From a checkpoint of a small transformer trained on Wikipedia.
Size: width 512, 8 heads of 64, MLP 2048 quick GELU, vocabulary 30959, 56.9M parameters.
Each number is 128 + 32 x the weight over its row's rms, rounded and kept within 0 to 255. Layers, rows and columns count from 0. The size above them is the row's rms in percent of the matrix's.

# layer 5 MLP up, 2048x512, rms 0.0783, rows 65-89, columns 384-447
size [ 99  98 110 122 102  92  99 102  90  91  99 106  99  85 110  96 100 101  88 101  88  88 107  98  86]
[[111 101 110 122 125 101 149 125  85  71 130 106 117 125 157 139 131 121  82 102 143 172  63 123 106 180 130 167  48 151 149 160 103  85 128 149 188 152 142 100  49 168 201 153 183 106 141 108 132 117 111 156 153 155 137  57  74 126  92 184 134 124 111 120]
 [130 151  93 127 118 128  98  77 109 139  78 225 149  99 104 134  97 156 109 106  78 128 130 111 151 101 127 173 132 101 101 184 104 141 128  87 126 149 148 107 182 174  72 102 145 124 156  99 181 186 189 131 185 141 168 124 139 129 182 141  69 126 136 174]
 [133 178  88 146  55 147 140 150 134 180 126  91  96 114  91 159 104 127 112 107 125 121  83 103 115 172 133 136  63  91 139 122 147 125  95 154 183 171  83  83 161 111 161  69 177 113  66 130  82 118 166 115 120 167 132 101 139  93 111 106 161 159  89  79]
 [ 91 143 144 133 122 112 128 101 144 150 122 105 124 125 115 167 113  83 122 186 101 164 125 179  99  34 154 109 137 142 121  84  88  44  80 104 142 182 138  98 182  83 129 105 123 119 129 171 159 112 105 137 125 155 159 104  53  70 187  85 100 142 107 125]
 [143 157 133  81 138 104 114 121  69  99 137 126  86 136 148 167 110 135 120 156 130 183 125  83  77 110 143 134 143 218  61  96 133  90 177 188 111 135 147 112   8 140 142 179 166  91 145 144 170 175  97  95 131 192  85 120 120 133 126 117 153 156 150 162]
 [133 141 108 151 100 153 108 115  99 130 163 186 100 108  97  79 124 153 149 154 118 114 107 104 142 155 136  68 109  84 123 135 134 175 157 120  83 112 110 105 207 159 158 136  94 131 158 116 122 187 133  88 117 131 134 134 114 114 156  77 103 102 155 111]
 [115 100 110 115 153 115 178  78 109 143  87 142 196 143  91  96 120  99 114 110  98 131 108  98 155 140 151 133 141 183 185 131  85 142 175 155  98 145 111  99 167 119 120  86 143 121 170 196 119 149 167 173 126 137 138 101 117  96 123  88 133 143 140 160]
 [155 141 107 206 148 114  50 172  80 181  65 126  99  91 143 110 147 121 144 112 143 167 175 154 127 164 110 101  87 162 121 111 172 115 128 132  84  83 136 103 128 134 132 119 119 102 119  78 126 129 174 152 140 146 140 121 171 122  61 184 142 179 137 151]
 [158  91 163 132 137 131 164 136 117 175 127 117 125 127 201 144 120 201  92 152 132 151 146 100 141 102 119 138  91 179 151 112 164 150 137 168  76 169 154 130 164 156 153 121  97 119 140 160 140 138 159  38 141  96 168 177  97  96 205 112 171 108 111 184]
 [ 78 146 118 149 140 155  76 156  95 149  86 157 121  46 190 138 113 106 154 129 110  65 122 169 156 135 113 143 178  99 139 165 113 106  76 146 127  85 120 143  94 157 139 146 153 135 103 124 152 131 152 153 127 130 133 144 124  81 183 107 181 109 128  82]
 [142 113 112 133 164 105 178 150  77 133  87  95 154 166 105 147 151 156 138 109  99  88 142 121 102  96 103 143 130 148 186 141 118 124 108 161 163 144 137 119 100 153 149 130 156 166 124 182  54 149  96 138 101 150 111 160 133 118 118 105 102 152 127 131]
 [198 178 131  54 109 123  95 105 130 133  96 124 148 189 100 197 100 123  86 128  93 108 148 109 127 131 120  98 146 222 127 111 167 121 121  88 174  94 118 150 213 112 104 121 148 115 145 132 145  92 148 142 140 127 114 203 157  70 166  68 167 111 141 122]
 [ 83 158 115 105 143 123  68 173 168  88 120 103 111 120  51  98 103 133 107 165 129 131 102 189 145 113 121 143 137 151 147 149 164 165 128 156 141 190 215  77  27 103 112 122 101  99 130 129  79 189 141 132 143 155 161 103 148 180 149 140 109  94 164 109]
 [194 100 134 138 187 121 162 111 114 160  74 117 145 178 130 147 143 173 107 109 135 186 165 105 166 123 101 112 115 106  90  79 145 169 178 112  89 180 134 161  60 151 103  84 120 150 127 134  48 162  58 105 145 139 102  99 151 136 100  73 123 115 149 151]
 [162 117 180 140  65 132 124  95 125 146  58 142  82 153 104 144  79 139  68 203 141  92 151 145  57 157 139 103 121  88 130 120 164 137 136 150 136 113 147 119 208  98 108 153  85 136  87 121 106 113 108  88 157 115  99  80 116  93 131 142 107  93 129 120]
 [116 147 138  90 150  94 123 113 104 184  83 125 122 142  96 119  71 159 102 143 107 181 130 160  80 128 116 118 123 130 152 153 154 111 126 179 113 129 137  91 126  98 139 127 108 126 144 135 130 135  94 181 140 176  78 162  87 153 137  79 156 130 154  81]
 [143 167 129 131 148 101 144  84 127 128 144 127 185 130  96 151 124  85 155 122 154  44 109 126 124  90 134 142 117 107 131 108 218 172 153 166 127 120 117 126 149 162 181 102 100 118 181 121 113 116 166 110  97 136 112 187 139 114 146  83 157 190 144 171]
 [170 113 122 163 124 158 168 131  95  63 138  93 151 132 103 150 165  75 104 114 164 159 111 121 111 102 112 125 122 174 151 121 103 125 136 112 108 130 102 169 135 172 105 154 124 130 127  99 137  57 132 120 125 101 131 168 136  99 106 148 173 204 144 115]
 [ 71 151 107 152 162 166 106  90 143 117  45 126 178 204 160 125 137 162 152 139 115 135 106 146 121 114  56 154 194  95 111 182 112 126 147 112  64 154 110 118 138 161  73 156 146 120 126 145 151 135  80  73 140 113 143  89 101 138 119 141 134 139 168 114]
 [110 131 142 166 153 101 119 109 144 121 120 160 125 145  95 142 103 106  92  62 131 137 119 144 146 141 116 144 109 132 131  94 137 164 144 186 105  86 124 115  69  94 157 140 156 139 126 155  99 114 171  70 216 112 102 143 194 159 147 132 142 146 142 122]
 [124 107 122 132 157 145  84 146 120 163 107 144 141  63 176 181  72 120  97 133 100 122 129 137  91 100 126  88 140 122 197 120 129 118 110  51 144 132  70  55 152 149 113  69 132 178 133 111 102 120 100 124 118 107 162 107  82 123  89 139 141 139 193 114]
 [101 193 125 152 151 150 116 117 131 120 139 117 135 128  85 155 151 183  73 115  88 122 115 172 118 142  97 147 149 106 112  99  60 113 123 128 120  90 112 115  79 146 158 173  90 125 133 158 156 130 112 108  95 128  51  98 167 159 113 132 220 116 155 145]
 [191  81 113 184 123 133 116 132 147  59 149 152 167 103  97 149 120 183  67 106 170 158  92 104 149 132  86 140 169 149 125 118  94 126 193 114 140 159 141 114 112 117 167 154 135 154 120  98 140 153  94  90  83 127 106 138  95 132 147 116 133 134 194 116]
 [140 118  74 148 197 146 130  92 106 144 182 157 181 155  99 167  70 117  89 132 124 134 128  92  70 136 110 129 133 160 132 105 168 154 156 100 121  83 181 131  62  90 160  81 123 174 130 173 161 176 123 102 129 149 123 145 156  75 167 159 136 131 132 113]
 [ 86 135 118 173 174 130 138 132 145 183 121 141 126 127  76  96 193 119 153 151 162 192 128 115 122 140 105 146 127  64 130 123 106 117  97  98 154  66  84 115 114 166 136 141 140 177 162 181 135 159 124 167 117 123 129  49 121 152 147 136 126 131 131  84]]
# layer 5 MLP down (transposed), 2048x512, rms 0.0151, rows 65-88, columns 384-447
size [ 90  93 109 139 103  87  97 101  97  92 103 116  94  77 110 102 109 113  86  97  91  92 105  97]
[[137 119 190 116 123 177 162  47 113  90 111  91 158 100 133 123 170 134 146 121 124 143 104 119 125  98 137  94  63 142 116 128 142  25  87 199 190 151 162 159 107 115 171 126  28 173 105 142 113 167 126 106  75 154 114 131 141 104 138  99 126 147 115 127]
 [ 73  79 165 150 159  71 146 123  84 112 159 175 170 140 129 165 122 140 190 131 148 167 152 126 145 114 119 188  97 136 157 159 153 148  79 132  81  99 122 118  64 144  49 176 151 137  77  83 145  88  57 153  90  94 182 158 110 130 155 122 146  74 154  99]
 [ 77 187 168 105 114 199 117 167  95 171 130 155 110 149 116 126 155  88 169 179 167  65 147 142  95 142 175 103 115  84 147 159  94 103 127 114 109 133  52 143 138  73  51 124 182 114 115 173 100 122  91 172 142 143 137 181 163 185 173 204 135 121 163 149]
 [149 184 123 181 129 106 142 161 113 198  75 113 113  82 151 127 108 112 147 154 156 131 150 162 125 135 111 131  62 177 169 111  92 106 158 163 175 163 177 134 154  96  90 107  91 159 204 101 140 133 126 130 127 120 145 102 125 134 144 111 146 135  51  95]
 [ 72 105 106  71 137 139  99 102 212 109 145  88 162  79 101 144 190 135 131  86 125 134 129 164 124 136 186  98 133 139 107 120 132 156 125 125 121 131 130 168  44 112 129 203 162 104 150 136 179 105 144 191 187 184 130 119 101 120 181  41  97 125 164 138]
 [103  94 137  88 106  90 161 155 145 158 104 109  39  93 102 153 105 102  43 114 201  99  77 148 125  77 156 109 113  96 125 142 171 131 125 149 103 142 160 117 187 154  91 145 149  90 106 119 160  61 105 123 125 148 118 127  92 145 187 108  91 183 132 164]
 [179 137 165 166 124 166 107  91 154  71 124 117  67 167 144 178  89 143 172 194  91 108 108 177 108 102  82 149 186  62 105 135  94 124 111 148  93 118 137 100 121  74 117 156 134 122  97 138 170 154 132 152  88 119 156 122 126 159 169 153  90 132 177 101]
 [105 149  92 149 122 155 133 168 133 189  91 135 109  76 114 168 213 169 195  73  89  87 138 151 156 153 106 125 110 157 113 148 145 152 105 121 100  74 132 157 160 122  85 109 135 126 134 122 127 132 156 143 157 136 113 136 172 153 125  94 125 150 132 148]
 [100  86 140  97  81 158  81 181 195 113 141 150 119 120 158 117 158 108 167 117 131  75 167 154 143 153 149 123 116 148 146 181 129 164 113 151  66 106 118 159  68  84  78  97 124 133 105 136 118 167 115 143 159 173  89 160 111 151  96 125 114  98 168  96]
 [154  69 120 122 141 164 154 132 130 125  72  93 174 133 120 111 119  89  86 134 113 185  98 147  95 144 165 134 153 141 114 128  96 153 114  60 156 103 116  90 115 181  97 112 129 136 139 116 135 178 126 101 112 125 131 141 157 187  69 131 117 131  84 191]
 [186  68  85 122 216  67 147 101 117 163  97 109 137 143 105 195  74 116 129 150 145 182 125 178 158 132 134 135 146 111 152 149 133 137 147 174  97  64  96 127 126 122  63 124 120 129 106  89 184 143 105 144 106 179 165 204 144 156 185 105 147 151 103 105]
 [135  96 124  83 151 137 201 105 142 179 131 175 111 196  84 114 108 147 125 107 193 167 175 108 172 155 115 115 140 125 147 192  95 131 126 128 181 156 105 141  97 139  89 162  97 136 115 165 142 180  79 132 106 159 145 115 166  81 152 135 128 114 153 167]
 [175 131 109 135 148 140  84 151 160 123 106 156 150 164 132 185  91 147 123 140 146 118 156 129 121 139 171 146 112 176  88  72 144 130 164 181 138  91 141 121 120 167 154 117  74 103 142 116  79  88 156 141 169 157 128 162 138 173 129 104 131 172 113 158]
 [180 113 167 184 140 129 128 150 131 109 137 160 132  76  82  61 123 127 102 182 105  99 107 108 164 126 102 114 133 110 114 108 139 163 100 168 183 193 167 111 111  76 105 147 168 112 151 152  76  97 121 114  45 135 140 131 126 173 155 194 129 104 161 123]
 [105 173  94 114 164 121 116 112 217  62 172  64 138 142 141  81 132 150 158 125 133 190 159 141 178  65 110 107 133 134 154  87 150 128 171  84 136  95 160 155 203 140 131  54 149  95 134 168 152 196 111 209 127 159 158  82 138  80 168  99 160 131 115 112]
 [139 102 169  90 163 116 125  97 135  87 122 137 137 119 120 122 130 157 144 146  86 144 150 145 175 106  99 113  91 159 131  92  87 165 145 144 156 193  97  95 107 141 119  95 141 107 143 124 138 131 187 130 129 139 153 126 100 102 107  73 165  99  72 141]
 [155 113 155 106 146  88 157 167 121 115  81  96 147  98  92 118 116 137 109 112 124 163  76 113 142 119  91 121 123 153 140 128  93 107 115 108 103 127 104  88 154 115 104 110 123 141 175 147 130 160 119 162 167 130 159 115 103 142 192  97 112 109  59 141]
 [130 109 140 142  94  63 138 120 185 154 123 147  64 123 120  70 117 126 227 139 118 136 136 116 180 181 115 140 131  82 121 158 136 159 159 127 132 108 103  75 192  92  92  79 105 142 109 174 179 112 162 176 118 110 134 107 164 141 125  57 119 113 148 146]
 [ 87  89 122 121 171 132 135 101 144  78 110 170 155  78 197 116 101 127 220 119  66  99  89 129 101 130 103  59 139 149 128 199 104 129 103 110  60 172  66  88  70 178  96  87 161 130 103  95 123 106 123 173  93  97 141 120  97 112  31 106 157 155 165 102]
 [182 120 129  95  81  57 158 233  69 110 101  78 117 122  99 117 110 107 142 143 114 101  94 122  88 122 131 164 111 158 122  65 162 134 113 139 140 133 140 111 152 126 110 145 150 153 170 109  76  97 166 135 183 173 184 119  90 123 175  85 121 174 176  83]
 [ 99 168  98 154  88 161  75 162 154 121 158 103 111 133 169 154 124 163 125 156 175 142  83 113 129 111 170 165 128 138 131  84 116 143 141 151 127 115 142 137  73 116 153 184  84 130 156 175 122 171 140 133 156 154 167 158 183  97 118 135 146 122 122 139]
 [134 136 134 136 103 176 125 143 152 149 112 160  99 126 165 165  78 166 175 131 200  97 154  52 181 105 161 163 152 124 127 122  76 126 175 158 118 142 112  95 141  81  55 116 144 170 158 161 154  95 118  92 116 132 135  92 104 149 134  91 152 144 179  89]
 [180 122 119 140 144 157  98 138 175 187 114 117 194  83 132 167 132 102 123 155 108 162 149  66 141  97  73  78  90 170 162  75 108 148 158 175 125  73 143 136  90  87 141 144 169 164 110 113 157 165 100 129 176 127  38 144  98 100 147 145 103  72 122 178]
 [171 115 139 118 112 125 165 130  48 114 114  76 144 150  93 137  93 150 145 140 148 146 183 150 166 110 111 140 109 144 127 108  70 189 111 134 151 132 164 130  98  84 113 130 131 156 129 165 165 153 101 100 177  83 114  63 124  92  59 123  96 101 137 112]]